python train.py --vocab_size=32000 --init="normal" --batch_tokens=[65536, 131072, 262144, 524288]
Each number is 128 + 32 x the weight over its row's rms, rounded and kept within 0 to 255. Layers, rows and columns count from 0. The size above them is the row's rms in percent of the matrix's.

# layer 7 attention output (transposed), 384x384, rms 0.0613, rows 289-295, columns 96-191
size [100 100  96  95 103  97  95]
[[235 161 135 157 103  98 140  64 119  86  91 176 123 122 128 133 144 154 153 131 138 116 112 138 124 163 132 107 137  78 156 123 143 116 126  64  72 162 191 109 127 105 152 160 203 164 126  56 130 121 131 141 142 123 131 136 155  84 114 135  68  96 163 157 115 118 112 182 118 157 160  67 146 120  81 149 154 109 125 110  88 140 137  86 161 143  94  42  85 105 129 105 138 145 152  87]
 [115 130 152 133 133 120 128 149  97 147  61 126 136 169 120 146 156  88 118 143 187 121 101  99  96  44 130 134 167 127 147 161 109  73 105  89 136 137 145 126 124  96 130 139 144 174 112 135 171 175 142  90 133  76 157  60 105 190 130  97 105 136  70 105 108 111 102 129 144 134 153 144 217 137 101 120 131 126  93 141 116 143 179 108  70 143 109 172 142 157 136 134 150 142 102 174]
 [111 119 142 122 165  69  74 169 121 116 116 136 127 108 143  97 144 137 124  72 111 172 171 129 152 175 139 135 122 125 159 160 176 159 140 147 134  89 164 102 143 127 126 109  86  85  86 132  74 146 174  89 104 123 115 136 171  96  82  93 149 150 159  71 142 180  78 104  79  87 101 127 117 121 114 100 126 152 122 149 108 153 111 131 186 156 127 142 104 163  65 114 164 122 117 131]
 [ 89 167  67 161 119 110 103 164 137  76 125 103 133 153 150 114 117 110 117  81 106 152 121 144 168 148 113 131 137 134 120 167 136 128 148  72 152 108 136 170 148  77 111 132 120 136 116 116 123  92 114  81  90  62  93  79 131 182 117 117  93 109 123 130 127 128 171 113  86 122 134  78 180 154 141 109 130 137 182 108 144 142 117 125 142 102 112 171 105 149  89 137 162  90  93 228]
 [ 88 126 117 126 112 117  74 127 148 129 179 153 108 134 130 169 118 119 189 132 148  94 142 149  67 136 167 103 154 144 127  73  99 132 146 126 157 153 158  93 125 150  98  84 183 111 113 124 116 122  86 110  47 126 112  89 162 128 118 164 105 244  55 128 212 111 110 172 105  86 137 120 120 121 137 111 201 108 131 151 119 155 157 111 110 135  42 108  74  95  85 131 132 146  83 152]
 [106 140 156 139 201 169 125 161  99 145 174 168 103 183 177  74 148 131 150 125  50 158 121 124  88 112 141 165  86 129 163 122  89 133 118 118 166  88  94 107 122  94 141 134 134 198 115 107 129 197 137 123 124 127 146 114 115  79 146 120 134  94 123 156 152 131 123 112 171 142 136 156 145 104  91 117 135 116 176 161 126 115 117  95 109 146 143 131 137 160 118 148  58  89 166 149]
 [136 117 122 182 112 125 121 142  93 110 161 171 125 125 131  98 162 123 143 133  84 110 122 134 127 192 172 147  82 128 118  66 143 141  95  94 126 125 140  92 170 116 177 130 103 124 199 164 149 154 147 153 138 106 119  77 145 150  90  64 122 161 129 133 158 163 131 159 127 103  87 185  54  95 145 157  86 115 152 102  97 153 155 115 161 146 164 168  86 146  55 113 104  73  72 142]]
# layer 7 attention value, 384x384, rms 0.0756, rows 290-296, columns 96-191
size [ 94  90  91  97  95  89  91]
[[152 137 123 131 177 109 143 116 128 126 169  92  64 104 109 116 112 100 144 124 102 148 175 132 149 161 123 106  86 158 118 132  71  91 125 131 134  61 178 113 111 154 140  71 117 125 137 139 100 147 106 102 121 155  96 156 121  98 138 126 129 142 120  98 172  88 156 147 103 162 127 123  90 110  61 143 171  90 149 121 178 150 143 103 150 179  85  79  93  87 176 138 107 106 141 143]
 [150 133  78 147 130 167 142 169 107 172  94 160 137 142 125 133  99 138  69 149 140 125  71  66 118 115 125 146 161  82 142 117 100 111  97 171 135 151 129 140 127 140 101 112 206 155 153 138 178 122 134 137 139 125 147  86 109 146 162 116 108  97 112 152 160 168 164 140 168 173 170 197 153 147 180 186 122 110 165 194  98 130 119 123 130 115 152 154 118  78 114 167  69 170 200 113]
 [116  87 109 110 158 132 151  86 104 119 159 130 122 150 136 138  88 117 122 151 136 120 161 106  66 153  95 125 147  71 135  87  96 139 124 111  64 119 146 118 128 161 159 139 100 162 156 124 138 125  85 129 175 153 142 167 138 101  75 165 135 167 154 128 164 140 100 168 111  97 141 113  81 124  96 151 164 121 100  85 119 165 159 141 128  84 120 140 176 115 178 158 126 138 124 111]
 [129  55 151 125 121 129 176 152 129 102 122 143 148 139  94 100 107  96 118  59  98  79 136 126 149 100 102 175  59 143  85 115 146  92 120 146 131 188  73 122 116 124 150 118 142 101 178 159  98 140 147 115 182 109 170 102 130 139 154 130 138 101 181 122 124  78 135 103 132 147 115  99 128 139  85 144 150 157 109  89 176 114 102 144 206 161 153  97 139 123 184 183 117 128 217  48]
 [136 117 140  95 135 129 147  91 196 120 157  90 129  84 121 150 103  84 154 175 105 100 157 135 146 103  92  95 141 163  58 108 141 101 102  77  94 128  65 171 106 158 121 122 150  66 129 128 154 109 133 102 118  90  97 142 176  98 138 162 143 209  82  86 130  90 149 139 148 157 126 109 133 119 163 139 180 119  99  51 178 126 111 116 164 132 111  92 144 162 136 101 120 149  93  99]
 [148 110 118 120 139  90 130 145 107 154 197 116 169 160  88 117  64 132 120 154 128 149 101 133 114  76 108 119 145 144  78 134  76  79 186 183 114 138  85 186 106 137 110  98 161 110 112 101 111 124 144 131  77 116 141 114 158 132 109 158 105 201 144 153 123 130 133 130 106 131  99 136 127 127  96  96 149 145 102 110 154 164 124 148 138 114  98 130 123  98 184 149 121 140 194 111]
 [134 170 129 149 114 158  92 143 159 129 179  96 172 150 118  98 122  49 108 143 148 119 136 219 137 137 132 169  76 129 148 110 165 100 116 157 105 129 144 121 134  78 155 120 158 105 154 160 143 149 166 111 147 161  97 144 156 120 130 123 139 104 158  89 109 114  95 118 168 141 154 183 141 161 167 157 156 102 163 113 146 113  86 133  77 145 143 121 129 158 178 160 124 116 119 101]]